config.yaml
d_model: 256
n_kv_head: 1
activation: "quick_gelu"
norm: "rmsnorm"
tie_embeddings: false
parallel_block: false
lr_mult_up: 1.29
beta1: 0.9
schedule: "wsd"
final_lr_fraction: 0.0
dataset: "wikipedia_en"
Each number is 128 + 32 x the weight over its row's rms, rounded and kept within 0 to 255. Layers, rows and columns count from 0. Numbers have three digits each. The size before them is the row's rms in percent of the matrix's.

# k: layer 11 attention key, 64x256, rms 0.127, rows 29-63, columns 64-127
# q: layer 11 attention query, 256x256, rms 0.106, rows 30-63,94-127,158-191,222-255, columns 64-127
# v: layer 11 attention value, 64x256, rms 0.123, rows 0-5, columns 64-127
# o: layer 11 attention output (transposed), 256x256, rms 0.108, rows 0-5,64-69,128-133,192-196, columns 64-127
k29 104:103180105146122126134111059091145126088090159130124118120169140141150128110149105145137158142132087184119124131151111180097102127144052169052111092167124108147132187051104173095107105117075154
q30 112:107127093139137185070134148078111159102188158145126124160094119145086136059119142117111112140133079189150176164183139148148180130081111121112161066110097101134117182117132169093100149153175154
q94 107:115100163136163124121110150153131104096072164134091122112096108167082077135073137065149145148140136143112173139150144117113167142105125142152117152091152119122062136181163186140182169091150058
q158 096:148151127097124167127153078149112128094092156094148153081139109104112038146163110158108133111177091174114151124171121135135128136126089119164140133110176146195110080131100131148115089112109109
q222 094:110134111163134143135107132206126102137178141150135099138102073116156101132051048086122074145103105096162117084105145154138145095105101144091139105110110138123181148090112113123119103104163150
k30 100:146133148103112167107120128110050114112166109126139139183099131113149086103215131125131170124140151171130120130117111177131106098115093115099123168109104078135088175173166085155079162114121149
q31 113:078134173093190118117189117118146176104186112133093140143120144122153166112133174166137150156080086160161160167144151149181072094120147118104134188108073134143154104160207114096179139141150085
q95 107:122138115117129150071180156174142143069130092138125139170107121133119134084159143102160142152069176156131136158087181133189127099184163141142138042083127117115094107056136135172135122141220143
q159 114:105077101190147126108197101156103141123114184183138163177112149109210151157202145152138131211157160136190157135134112069145122176185160129123132108107145141136195101123102127173084163111162104
q223 087:163181135147086112115159159088157107093140136137146136178111127129141132112152138151101137113178192109082104137101185161106106110146177118108131095122205160110139127138159073099076176082093093
k31 105:094126093121187178101150138111198216048145198154150149078057141121082109131115114126164134113151109102093122138129126083116145214107126143042143140148120185173141115110101156141146115132097182
q32 101:065094161158151096157111117123110174142113127138079134109131106106096131114150158196144130159119181179154126108068138070079201143139110138168076126166172085109136189146081135152097132150097133
q96 074:062149175145157100099086102134106118123161128111123156160152143119155133190117034083145138148123189155142179152117144096080158108133131109149120140156153100182150133148115131120128098130163130
q160 071:129208122136153084075132112116139144152177129179143102115156182067081088097142089125165117145088164189146183099123097108115189125144134123123105128146111122164148121137113114185128156120139122
q224 178:098128166037104118117132162129103089132129184154194158104103142122134147132138139132129142107120093107106117103104081188119133137101121075135078154168137048131159131160061121130161160152155110
k32 052:108099108106129132130162150148146090143211176145135182116170110116098076133181145099092153069119074104073137119175109100111168147111131084131159170121202108164108139160116068110079037090161159
q33 098:188188078133131120113194190096153156124131128166154103138186127134168164173110149154143139177094063141163103129089101117123115090062133110158140185095163138164168074079086111091130112086171180
q97 090:124156159162123084177143149132069140148171137107138129145116115132096109131127167151089156133108098162138139111068153128132104049119117106105147164155089164142166135110114175209121059140094113
q161 101:122158103142083106106136140104134150158112125054149118104160105124116119135143131143127073112150142080140050147145151144149097147110105126093150116116129096125052082105169098159164143114149162
q225 096:122082122088113113065148151095113116109111105116159093107190132105139131129147136132080082123116148160137141160109069117139123121126180063121140102178131088066160187139091143118113152159136092
k33 093:080120113164145155101159098177132123074076127174108116134180088184139095145136170103145165069137126109128196083118171174113084103162127083164082103198110133150146198178127074087127118164077084
q34 099:138080078113148110122114145128126177065140140134111114096102198128102119156127168113169152070108142102116107100143135160162126124102140194101143139129066141086105146128141187138144091084146172
q98 083:186202110093073122202137090106149158154129113096129149092140165134102107110145147114140135104118120096113116167078095115120106123047116153147104113130128136143156125116110069103179178110097151
q162 096:164168073090133083119145143083161137147163050155090102083099166113155133126120165087140169140131111096145098148116115143131112098120148115162178172164060099048149098099180174117139134129150153
q226 082:143124072157055101153105147092180092152093132162113080142170137088129101092188133149147156082179135059060112141139073121102152132108116093157160156105118160093143160179129102129112076114155182
k34 087:079166146126076140129132085182108166146127131133134079121151103161159108145109110102180084141146155133158078149085144159082126140091107149147098115170113086138189104151089117146104138120092168
q35 092:071127152139117099133130115138146106131122136143150108143142138148103148154181111086132108190093139081168131169154115119088129193142168114088155131164123113111110143115146129098135157171176177
q99 083:169144111121131099171138116158113149132188020124119105115121131115110133113126162082132187137109104126155110093142142193182143188146122132196142078091082105161099117125114108122149175135130133
q163 103:138169133113156087072118097108119106212134141109141122128126123103118141067136120083167122084075115049112098117128125105110110141113104160119144113065087108102179081088112159076133144099145185
q227 080:130138135167127189137072102118125143111151158071114109138200053166110129067086173073170108154182100136183110143190142128152163149116126079114069000146150117122170120095114099140123133148164163
k35 092:153120099122163107092132137151156119139166157106167172172202102178150156184105162117128171160128123098200101110106141098160120106130113115190153131106114149116170171157115175134140139153109051
q36 099:099086161112124191112159093156138123110127144090147139148141141166136117110119074164126192138100096136155125169135127094102182174140109158040160112141169115114102162141163113138179056165098107
q100 086:140195143137070091094119126160100136115184127096123067188082086074156087186138084157156149119124097112160085174051124076168137113142142097076122156132133175126091076106113153111153120092103130
q164 102:107155151143103145178162077076108119169146178098159190106137114121143124110140112168103144105148139155154131150106114099129127151106062137086192148133159131120061167155074075155154123161106120
q228 074:158127143145090109108128160108105140103048098123104086191119065126142143106133097061118093097064123080141100114154104057130137128073120119132111160116117154088150131086098145073163165183142079
k36 093:141118171044112117106132110080132111156103130184155127185171155121146138173132121115150127170163192157138093076136118152144156145128110118081108118138070122160119152113100099125116161109118171
q37 100:133182134089144087082083119115127161121147160177139083164128167130107141097091084144107172170139057164125122182124121103157128165131071143105085085124117119129082146109105130193170070197132138
q101 086:138178086123134140095146131079099083144103132137117119076140133121142119112127116095175115112100110110118121127118097129123119168100086106124071169163126093138057167092074146102143136157199115
q165 107:170155123067139122081110134138166118088050150140115109182113183106165127132115076048134103094073107177143103148090172093122119158096115101122129111117132114155205136146157100082109172153136183
q229 082:160170126127140129076166161188122136094185132150127138196139113051140092118121122142133153123105085178110078124141084155165109178146149105099110086132083088127110094121150086104089112163154129
k37 098:112159093150168127128063146136142092107212130102141118151064084114111135089133082142152123118109106145149115150089163142135082049127092141127099122115140157162095116129166131161137140091059126
q38 112:116132160153145083114123168125148124084108141152116068157108080125130111085133086132103158119133076085060179087112145070139098115152077079195169038154143086123124055114107103081163123116103133
q102 104:155111135145198162125150142173153154083087094136109174148098129099112114106133136128108140150163099154143111150126113217192067095174109191126135113117105136088147072104096118121117189127139109
q166 106:119133082106083189145133162083137183087133103165179121136165062101128117129182144100082088141119121110080140120182120106088171132089091114173141140183067158120178099111155167120153123167142106
q230 084:108141098117165070061132091114143113082150157084120156145057165145140107116137134099126044178136108145096146162170081115084114163141134051175143126150076119120169036131110169121134182102142136
k38 101:198088060116166095061131120076103144133138148110111121137119094111074127188112122165136122139077133154120069118136112144171121127119132131151129157066110117169120127125167111112137195115161150
q39 102:152084126062123195167113130154152124125122125156145076124118177179105130088119119144062127104114138155143174089155108143142097067219127095047102099113111147128111091108163103169172174149159142
q103 084:095118138107118107129181133153192130161096139110145093146162111126155118098141115142128137193116072090154180116119093067069088123072157096146144092106152090089126166143153111126099225102148105
q167 101:113135103127137091124017132108197118167105093067153115086112174126106093098095151137088114120142133170140055098149165145123115100130158158108118188118106156092134111111130104093133108083187134
q231 086:131167152185160106176108137131075110138130084085159096038105128114126115152200136144126101128137176122149123108156183163142080145120109098149127147172129188084089140085083226107101131137144118
k39 102:174183148115070184160114127116190142172117140116085157119151144127105151058205094168101081142147094099142127171100137116162159143150183175148112118137202106144148122156180074095101109152126136
q40 105:095100143082108117161100113156113100110156092122139108087142098104112135188150138120159121137084149174121118089151123088149101169059084121162113102154195156118175167110153112119127108151079121
q104 091:148078143138111070212057187129083137146076140149121144123129168149096163092117046156128101150140146127152099125016158035135077116099115124127104194119182113128103154057103149092181131170127106
q168 104:118126110124120167084192195133111130117124118118149160155134126118138141081086155075118134151072116126124025132154142119109194106142125107099092079158130131145173123142077160134121157180052069
q232 081:096098168152099166142153149109168110205120126062114150121100078121090146176129106171143127155115142101131070150074130057146151144135187152121158105140169086136138103160156137185184120151167097
k40 101:149143168149136119092092151175137151137122118102115121087154129140086177099150150114204079144164144180146178124135071179153056056096102101099165147125095115095102093127105161109145118178138149
q41 104:137176161105100125162131136141113156129081179100061115108121156109110164171085096102130071170109034121137140124128171132111097085062120173114067112078106132123116123132138088079147077128095096
q105 092:139159192219156149195151112172081116133146148069153099127136061111181126120066100099172135098102098145143151102176079103185166147183131076143149140166106128113117118084163115166118132069140167
q169 110:105133130060122094128066083129083096157138118107145094133113198155048134143104119135143149115161118164095164160103126201103169155122152112145097183083139111117116157165075167161123111166127127
q233 084:126116157096093101222134099084141136088084121132116131151133134145166129151175110088148139121164140135113153126117097129140128133170074149136094160196085168135141105120113118121115103110121158
k41 107:107188109127076103174120149176134158039108128196134120139202081134123156124159163134164090106102123163157091122104115106130116174116167160113117154066105167043154113116172147078094111126152123
q42 098:067150121121141142101132148123110163153131160150149147127109123117111152101138139146136110054150150092080120117097142085145124086148153125108098122152158096089127138143109211169090140113145122
q106 081:141132150160086062117109149179207096121155144094171190112110123159114107130120215114124146161116131152177137126150116114132122147098187134123114060084163116134098078111130121146178150111099110
q170 103:134062128083107087174140097139125149119080111141125091111113085100136145179152134100157118113129127110145136108162109127117117190181130174111174148092090104124136133174127116130156127089126177
q234 081:106182093119150043157117142129179116167095119119149133122140159105148125095107190091154106083151182098149144116105144078104160112160121170163147100163113131071165114195109151079110079106095130
k42 095:157101154126124193109116138141101151098145169104094160079118098106117059143165104129143156187109130124156107107102117192129146126141149104141123105164177119167082176125180147073203180108112130
q43 123:118107139095089105114159194095126127173178176158149150148103142213126102199033151157161114195133106085115164126086107063120134080090183127139128129175093107128116110104077119102113126090109105
q107 101:181132158123053130107134155123140120154136132125139162128099140124139106129099174090174148075150103124160084111124102115117153098097168087135129137139149140202110137128128107165117137135102085
q171 106:076094123129121167090114121105077103107177149184091131198138131104074157112101170094114108101118168168116091162160092128096119071215121099158121133178145143072149140103179089123111123098133157
q235 090:100155133152134089148176167145145069203151109123128121105128106151069099129107151110087164099148140110160146136133069137115122087116104164153121114128079139122113120166153137108102158137100133
k43 104:100119173079104128145168112177164129128140137120133088131139063161131105112131157166161128077110124107080150113065123103105130075115119099090104124115148126107116136123141130120123158179135118
q44 105:133164180103150055128150133157119103156126136147074165082131125099111162146164167103167064139139112144093089164100135121183107138180107068138068155139211093096147093158153158113132114105155126
q108 097:141160138153131122107134108169101119127087118169114159144127151177150147128141176138130183139184217102182149107206130104131068124137125179092145169106100087147173135129115092065176091164128153
q172 105:140130145116157096139132155057174103115090147123140102150106195149155171119150076146125072043163148087101104168165183158209136127134115089218154085126140108146158096154159137158100166141142116
q236 083:073154093163154092109139134033167102115119129218126132112104169077134144123150122147196199120164135157108173130062116132162109102198173133140130120120102160075152139147128127101116142122159083
k44 103:141132129069146137118154075106171054126156119123111121104119122129119157098081092103155135121176083143154115129130137103113127117145096092117192109143125124147073117106119070094104209120174065
q45 096:111132131130135151123110132210113160102090107156053098134126159117134101131097152127164113126095107154155097110128103113156135149183103094132146075166153146158087125117146176165112150068157165
q109 094:141188100182162103146097064152087098123100112192112185140177175148147121096179148136099135160106159102147145092172138165143182117119117096123169133123114122123123068135096113120149101105214158
q173 096:133165177131116121088099173133075155136105183166107070189116109149073157125095061140114162101103105133194114081171124068099125109114172131191140133142155119164084134155162084098083180136085124
q237 067:077129147135147166081124139081173175108152141126112141120099102112096135114144128112157155147110122116192156099125138175146084155142168125118105190077055157181061133115173134097125123123109179
k45 104:071116143135088037151172163140054136160186132104131118092124080130106165114063123126120109091152086227090184164182098150130179110132144125150111171094041099148184149148133144109184158129072136
q46 111:087156115145045173101177137158128105184112137188111149150093131167104147138117173125160132168135128104140060090140168051206178149090086136149129115136150150091118150118074155156122131141158122
q110 105:087135091135142120145105132104145107128189082195131140116124059122104143133153158176142095153127144118128091133144126142122148151128104077148145158157097134149154142104081134119142065095117158
q174 109:096121105108163212128123177182088162134111144147107142193128169125169150136140123118126149166149090150164090109099142132152109129124175099092149154106086087097188122134122114103136138143140148
q238 085:114138159128111133160074118124126183087131094166118094122092093085080093083151067139124125101100088172153128145118129149113152173122175134169111111167082090143130157106131121139154157107126123
k46 108:116133079141110159173112118135152130092137062094169093097186085150121147095109137150111113140128114149138195107152085160084119060150132112152101117109161146170165181146148096093161131161142110
q47 110:048134180130096119097115215081132113118134146163160151093139111108115187154134097138169163131127099125104120127112139139151090118167104176103169081125127089158182126071105113157139096131093154
q111 102:122136142185099123153094164141133123143102062172157117111074097099140182069114100133164177161132151123138151164145135162114121086112100090127136076098090095089153095163103117112149093088144153
q175 108:098101099102195119106181137163163111127122156146186120169151200098144111188110131127136108085133142138091117130089109204145155158128089133120151098173089131080107112149150174145198159133087101
q239 087:112074150159145099109165160123167175184080040119120122134133109097123127124113107160075111137125203105142132083081124174138136200150078138148126130081124147112113085108159124168128208091141120
k47 100:122088142081133145115120113101120130104113110059169146128076107105108145178145060154165073091111134146057133097100133164095148145130132114179163146167088196164086123075147102109142148108125146
q48 099:115162158154114094052149194171175154162125161150142065083194103128151140120061145182148154185112087124122132115093061111073103111124180154157110137124138137126169162128091136137156186117122122
q112 084:151059164144099098146163125126071107107123080098085189135131085129174160171072146118157146181111101071142116162101127175164125112106094112128117114120154147089175130142164147186125085124130110
q176 102:109158116075083158115088075109078175103089166144102136156150115127066138136179089078101099176133103131145098125154152192116062088133135119083086108069152139137127115138111137088108134164139120
q240 082:122138095180189189072119165087147175148168094056155123115077128136126140092087130131175180160111143073103089125148095157094118108131117141126140094081105140104112144091112133057133148146150084
k48 100:107118104113133167130174123128167159164100109180074111096137134173134161195132161214112136138099137096162106163137136108068084122114123175164140181106198141100051092116109144132120131091138134
q49 124:121114127117182102087147150122122115172172202111189114063113085146146109094114171144144164167140083160139116147098063085151163099137091106105102147111131127133102159055146177124119163116149113
q113 094:113095073108089179135099139093099163145141109149131104145157088164133115097114100143164133111188134130128176171125138130061168073227110174133112175086050111063123122174106149088099101105143086
q177 108:149170092112075070151130097135084037131126169112144148144130091140133094130126168161107134096076125161163084159087128142151123047134132060064184101170128137080103150093168169065088150186121070
q241 092:117194096149090164132099136128081141162181119157127113146136100134127118101108202100195096110091152206137135097125075123139140132163106104160162191072135177146156100162134155110156160146133144
k49 104:093173132131151170150157163142155111139081088163201089117108118093078129139143117102119107170056165091082077102169107138134101174112137117160136177153132143142072160185136091136044133071098101
q50 108:096126159152106067057154123111137179120112147157171087125095115138077128123152161098100045160091141069150136127114050111131064128106105085150177116128195144138133196135064136091129145158116153
q114 092:194150120136108144137178108131133087151149067079145149101131120130141129101103100133087190132135087154181150155114146163138123098124154124127139123095159117118110124132173164073139083143102120
q178 114:169120143106105099125084120159177070137153141103129147140137136106152114115121101122121055074128076148128139149078109083089074130164144090179135174136168089138185098083133156107112205127110107
q242 087:115132131128091145135143129104146146148133178094142153077157180075164138134144124088168113138092108066144108131108135167124178147097160095118142188148133094106144119129069120154102122115126124
k50 102:141117199073130140105097130129131155129101067115122125113095143129107170128110159176120136140137131104093116070107172140138090112123116115136147103066103103125193136122166171130117158153073095
q51 113:132129058147112108094115174116181122196125138071129126121129178051095131131070101118100096115086193151126119092109130109129130102126101107112135141097126116170157154116128147165096195134140157
q115 106:125118115132162103154140126116152156120100124138177122112130133129110171123189129156085124162135132091110148118074181115161087104135115084119143113144132174073112098165155139099104125088160167
q179 109:027072111159098123155149138105170186062161127108197117092119110111123152149131184132128170059157140145165112118117170109127149150109160109103118136097098130148137100188241144113158075127142065
q243 084:093160165115153112109150110124199128145119088166178130143097091124109050119137192154135121084162065181194105092170107137114215152120140070124092144143162126115145090139161066144093120110102167
k51 104:087101178148153142140084110159136035123091155158172144161125140109134104106178222170141130142126148130124137141104132142123111187169129125130163176144117115155122180099133165075151055106143129
q52 109:102182129117156093164116092191130143115158175147153244138124168118125102131141086139116103140145120129202088207182121138119116117146138102179103092113151152151077087141118111071154152112152132
q116 100:122147181164136093107138148147129070101136128099081111194149130118126101127158111135187094196145167144124104167084186169119111101110059169093110115174092070075158147128178163173161053153082174
q180 106:144129117132226132100169126070098141107097129152173117140157119108056172140092116151145112076123069118072095113134158110080204088118163157119085105132139132102104124059142151138050108134113149
q244 086:093113205210167101143078053088145101111101126127151164155126163145146076160150073125080107134152096141149139135085114118111123159073156183153152121095133135163122139118162149077110098144118189
k52 102:113126128115090098107117154136162117155139172113108096151125095131092150154142059118122092147105111099176081140088138141117096155175136114138175145139143114161156098088144140109187101101087142
q53 113:145145174106134156101135171111122135037116087120138081120078113097128133105128117120137062140180162148207169103113128109200126094091126166126111100070143131147146145140159109116168099170167081
q117 112:108142124130127178084161122098139096144114115127139142169152100087121168142071122144117094161115126108149159155129100163121100132061086076181131108138129134054096088120166138100123127087101101
q181 113:120115082151151139114110121161048136151054117135118138156159171097114172097106090070029146183094109108124203102135093092178117121132088079120128093180145110108127142131136144119163133134204155
q245 084:122084151104138112050070154105187123126107178113120123200089114139124144141107098088170142147124129123137141161173194116093076114144061140090116089131150048143110156123123138173141164134199130
k53 107:142072184084077115086161082156141139174132133104133144095159155093123137153130111163124125079151127099106150166055154143109152153128136147124137145133125201089055145143118097118151117128086070
q54 110:147090119103154086128131169119137092105146223142116080135156066178151128132166123166146103132143138142150086127090082127128161148135144119155183204170125140148094169170094149163148094089156092
q118 106:135082125129131122140092203171139146129143144036164114135139145087128088127088086142130174124155159162138103127138131122152083129092069132162152111166156134139139136099182114142162070114143171
q182 109:160047125102121135146167093142146135076202083091113097155072123122141157086131121119130177125147091137156126134131138079086144104121186114115147178120089150129150136118118112150133122171130116
q246 092:159056196157149106106120173147191124152127168088113179126130121143102182079153145177154103129092096141155100127099154146100137158113118147088129176108099179163158096176116131113173083142181093
k54 101:116113127115166193140170137161191144158131174101077126127152137059142138142067109101152102151128098117170088106125126092159085146121089144144147097157102117132102143157181131088162102127133172
q55 116:062167074116128095125093179121129112131116167158124095131105104147092088065109079166146180090111089083079099112095150135177131084166156119194124117137073129127134194222136124136149186135182081
q119 104:109111122126187177118151110180150167082147095138129116178087134121079175131180206115204115190158141151108123155175121131187139166079154129137186083151134173065141152154121130126141115167146115
q183 101:131089099161121094122097121137140131064139114112193122129061105151128147113095097123151138069096091124107128177156091123116095099158100194140095142135156129086084118107141128143110135110092131
q247 090:153142203131147130091135106097093049111148198160089094150078109144150146089164153113126138098097121141108120053143086137141116123074164194131149116083146120146154134137114150182091115116112077
k55 104:110157129150110142126195115098109096103067106149130158139105118138157141192131155104081115100129141108165137186069125150108194104127132081160112167126164146144153081119230185174094077121160150
q56 120:138130115175143131131132163116120129145134108118137146159093131120153168141121094115101162149162102163150135093144177099131097111118140109100113122168114117121085117147121175142081131119138145
q120 101:103209148102072158062144106135144143066101091091148149120108154120112062100156152133158091071136108109109114131128103161109053162142103122155145141090168130147132129130131127068118128081082127
q184 104:162097100127093160077166147087179132161157143108085147122081113149120097141130129141136126140119177149194158131086067171074100074116178121102101133128140083095152115124187129143082134082136171
q248 088:100208141127152125116151142110103086197106172134128121099081134157140120162170107079062151180112128155136119202155110152124188119115120139177104128119123181145191088112074140052138086140121189
k56 104:106102130162085129068112116085163142064116126143115087146144155071130183134121130148130162146076121114145131065070083172136170112113125139105140104181176070110100117176149103126138150088112143
q57 115:090152115167147132135096156068096174112179119114128130109150187090098115110117130163157135141091125086152154230053114167117129079112108103127106138121162147130131106066146088086121091176151182
q121 104:072072100124157163119144158137084134182180143097167126111191043109088097094094113105117147104107157148134123147134107154078090174048175111104114082171164098117126144078119125101138140116119114
q185 104:117064119095152149146153128111098146094122086112111133144161199131165064120149112107114154062081138122103155134135151137146163112202177156172095079074079154076103086155156087078138098112129187
q249 100:174122140106182202149101093119118124065121137102152122158141154135148114128120103147109129182170144092053071119102158150080086131194097143166161129113101153100079117128191081109085120146090135
k57 098:122162139159102091077155161180136121150085151124088106134090147155070126117146149090059167174134180147123129199123143133099142099152177112147146132107099195175113152072143122122136117126156131
q58 109:133156148181142093120132150079146183099101073163138085155167104123187165058184128119161111162194137091175116148124126090169123107174156131160164159176112106130178102143179123157163084132137120
q122 092:160144166076085123141154117147141133139127099112149151115114197146117147126120194112096163117118121109128125118148145130164130120099165146163144145130179131164110121143070152138107134181149167
q186 110:137109158119052129113182111146144101111113138117115096127172118070138138151128029150090114141150115071133130158097152131113143110172153155142121108125082113159132163116095079131105123139149161
q250 091:097089134089150131121166122166103111095170100147098106140176193154128182170144124165083136136153103126105186148168143140109145080147206115139129159168147167079187137099183094122114163060164089
k58 105:098129133173074112097136095117163138094163137111158136068140136153091118157100152133123187170140140153116111089177153160117149136137146165144078151155099099142146157149113167172148153142134144
q59 112:147149138150125133141119129170153137151128120082142140095159088161114136158108172159110101153173122186109147126169171162182083108154092089172131136091146095109127102180114127150174109151107117
q123 099:110114092170150123153151147193123129077148170131121098090123141155103104115151158106132145034137135176099143117163175103128042140154112168196112139118130113126108147150136082098140137115136112
q187 102:156150170105142077127116186132150141145113184099115127106099104105167099157189153110096117130110096108108124129064151123112142132107108121081164104139149129119054079096114178175100202129152096
q251 099:159100104191119112139076135095107171120103079130110094153110137144073195141139122137163175175075117127172147128163129151141114136090097111175087147082136154099148101122133107136123071139109188
k59 101:102162172187130130071144114115151105123118104169100156127164103144159056131136137148155126184085140106113177123206098136146121179131111155142106103149074098128146142094142112102119148140153127
q60 122:130139147132184115119132144060146118146169126161155066108160084036145109092140151171181125084170140088107120110156103122150101154139189090057120083065094142180136161143076081115131159131168148
q124 103:101078148069116153153187135158088098151156143139094100155152080076103116216119172125136131118148139139105147150137086199120149154138161142090104087114127139138120142136119140094149183136096128
q188 098:122105113134138104177140136175130105165186169116113111133111164123116138151088119140101079075135111130177147144167111078172093100173096161130167147130080132139083052109123155128173116055089107
q252 086:105112136188103130141127123126078117146093113105179151100101119103138122136127087170128178100149164089174178131174126129120153078162153104117123124121120162090163088115171068114124107106123123
k60 103:126096127092097130130148149055138176191104101151158113126158142142158120167152080099147197166199152122096103120096149130127103199086088140091139128144146112134096063079090128167116161131156106
q61 113:117098102168127158175138180142141141167178173075132115138119131103132132122044143185112118136121077138126109157144137114182082152112189120129120162127146119096109181158124069132106159107104140
q125 108:163111151153000112138143141151143128127090119106124167138185152119111112083088121126107181044120098133137188077144095140113131097151099127183149090160091111150117194189109135133098157124140092
q189 114:169145166092102187169115131162165145122136172104121100094153061123155079145157105136143110175104046115162113170101127092137101106090129183099132104083130202169099112095152139089123115149118122
q253 091:163141191103134138099138138163106095209170194140073160156145119144158132167087120143160105121104128127087107121080104087119144144124101145113112144167172133188109105095164140163090128126134136
k61 104:118110170141125142163137176068130156155116117152124075132157108092135094116147096163151137143148062091139139129149143094086083138148152131188119115118171139124112141131086127158124123112154113
q62 110:116183144122092135089102052099104079084162104123169123121135094107107102157157138125124185090227140094085154133130062088166100148148108097112153107164163146159074088161073149108142138130137153
q126 110:123150102142140128088095198133157129136067143134130150086104109189131169136114135163194117110180097097145108122149183143087108132132124180071145130078131111135077188131161183105061063136146071
q190 107:161074181086172070159105086132098128084072125123194083159089117125118087096085154218151113143073162136182046038103138135087136101139172157156067113091096114167173133125116126125080135112104103
q254 088:091181145087088064088143174149149137167130109102075121179148116113136161131084140137104077169088140137119156107132193091169116159150097144177139140086151094109142158099130161111165175172111100
k62 105:122143107141135113138161188171136105139121168101108157155116127044113150159105120114103074117141083068125103139117143134077164120074108146156112076083116057086083109080093135171121152113098130
q63 113:118169128137163134089126061094132091115164084135145126082078178128092094137184157138137123099137166138142102123069128152124101147139141141199087196081123106065194193027132144131157133130156164
q127 113:186176134150121137129130170132115139073146113128088078155139100080119182105161093103153060078133090128136129162138144136086136139131120094145124100145151081148113142063141162144080152120131144
q191 106:145041123110045129185139078152188124136173151184109133129072110116079137139146086153103090011157112177120109084078098172165144124182155148123145176102147106152148176199091098121100109112152147
q255 094:152093106083099092128109141138094144121138200156138128107104177152134142121162159175111099121113119141155164172188139182149184165090103129149107128050114166164208093109138078121105110163086167
k63 103:166137125093143119126110146173110162123123129139111154152164113159180156107102162146149113165172088142140116170115157143164126154135157122147101135158144170154138144139105136162120196139135164
v0 097:123126125121156139160103127104123152124061111175127132122091086114112078060169157145125135160089103170147080144125153184101164153033147136119122131147130164148106107169106125120114082083131128
o0 101:087101081152076170160139089100119170101128132116169147177170137157118137146156162129132157138189141151097159098156065108108163129169093095086134135157127104125120134145180070143118134129150120
o64 096:131132146157125099065119153095156097142141167104108145138154091121103177149124071097066140080106029114147178122105075120123107112114143177106166063130125136201159163105108147127171137128162093
o128 098:112111149091167198099222152080094188153171106154164152135074117113111146108139082135155137174124138115124142151164201150172097195049100142144096152111170153167160096128119158125123094118148156
o192 096:174109121145147131137127049129157097086139126143106088145136112131150078152150135154107122140076186111144154146121132087197124144212161126130123059111118167145126185086133103136129121087172181
v1 106:172070127119113155081106168169090162089109153119132142048119143134127140135118136127181149118120141125131129139089139169077124148126104094084188088085110158112134098103152084098136126114147112
o1 099:157126152139164111124071196141128119137171106119137187087167168104088126127115137129061148122135124144121151113139134119147130127087147149157157110163117217149116133098085150173094164066109086
o65 106:108161058131154106176181121105127112109140118179140131117116118070148100084171143121103161145130146106124146082169128086048134098134108168161095161098157161127099143100120124145101112171181097
o129 103:161131164119052178080139073124156097203119108077126069148121100183064216143104110098156083117162098141133194168144126157159106121173109112089130079127149126163106158134093097092140080144113102
o193 103:158131127129205096115081180144100175146102158128137108134118182123107122137138177186160114205110169206129083157134167080184140144106169120197123144107106145118103169094137113126168172163103106
v2 099:143173084152104181134177107115100089092118114133152159131145089114086162163117128181111121131093111106139127096206161057104152159165160127098075168142068112119124122137111147191080116102161169
o2 098:088115103102126131139088139168138201149123119165102179134091118146115116104155135087048146132161173121142120120075125082124171122094110136135164097152113092113172152106126131145145163183102145
o66 094:091109196103198104102156219107107136085170109132142136173130067159159099081154161133184099122136115108092098108096097144152108079109118125140165180166155117121110147149140092086093126101058163
o130 100:160177165111106171099144089083115123122052087100118100118144188134097101152044124150132176151102057159183121139134128147143148145092141107068093083117177150113110119105165144156150170109180096
o194 103:109118148156098112174122107159160142075209119095215115091124156132120207137162160177166153168159099154142142089136135093095116151166130098126148094169095127142123144135081118190166067130167129
v3 100:079110110086166105117137074158129153131132097158170174086134151116193093129149171122122110053201101079165132174158144121117146099135160121134083189088174048117157121146139147123108114066100130
o3 099:103140160112112105191202105088089125146141191115094074079108126063169101107149104141116120135103191111175146075146076183160110154124168111102107135175121117133148148118120101140087134141125061
o67 105:146117168155118142108110134091156111113084159099110149142112129135106110140111177157085113186161122186105163092111126099142132174167116123119115130085122158118107109145136139108165162166195205
o131 091:096159162113139122080079184043182120119080152153111033174147162140135096136103152071196161099115157140096095163138124179133109117139095146163094146157136052090124144177143154132155132068160146
o195 101:101082090149141138131109087182181112135158094112173193109149094152156150097147110197138172087137151147131212119206153111092135150113163116121196166136156125132091085153133144145106168085066048
v4 099:179114147106170149162093188158058157149174048134037123141111107136144135114113054108121063158088190092136071132121154151098186145099120129188126131149111140119130079137155119123091159092084095
o4 091:105087075077127150108100110116117059149146130129113167129146089120093119100080115125140157107117040153133092072144052091183166127159173117095145108163162164158116171115122139145180065156091115
o68 101:159192131127131068119174130152177152133127125145175156123128169134124096120200130132137124057105176082137114110080168082103133169150099081106106126083100145113086096150124162114163094093143125
o132 091:114117134190139145150167172085079154138104144066159154117198152133121154147085139148129159174112191142137102116243150136064117170080112175143089157103157108139162202150136176154091169147147128
o196 109:091078146121121098113136142129118114117109192136117115118169151183145187126113150147121130188116091136134238127133090167138099086136189137164116141135144119088138133085134043107077176061111086
v5 097:187147055146150139112085144096118098148139148180082067107078131149135090187036168072134167084161126126121119053121144176136124185105130150115137116134069126125139114149166128155160130130117180
o5 102:157137127109145106203161152158136150099094146123104128151176145072117157112104118168098136172097167133118118125135168160111194124123140159080096138150099185114076118104170158131078135167084069
o69 108:077082151136090125102137148104128149125213102141117161115107134155146158093109159183067127150105125090170109132098098120105119107118128150153119123149084103123123165141092120108096093143151130
o133 095:118082160123143157161067119168195112097064089073123109141180145095155129162108112154158043061183125136132130152148166165091091179136136084174136132109148069099111135143100100009150136072149123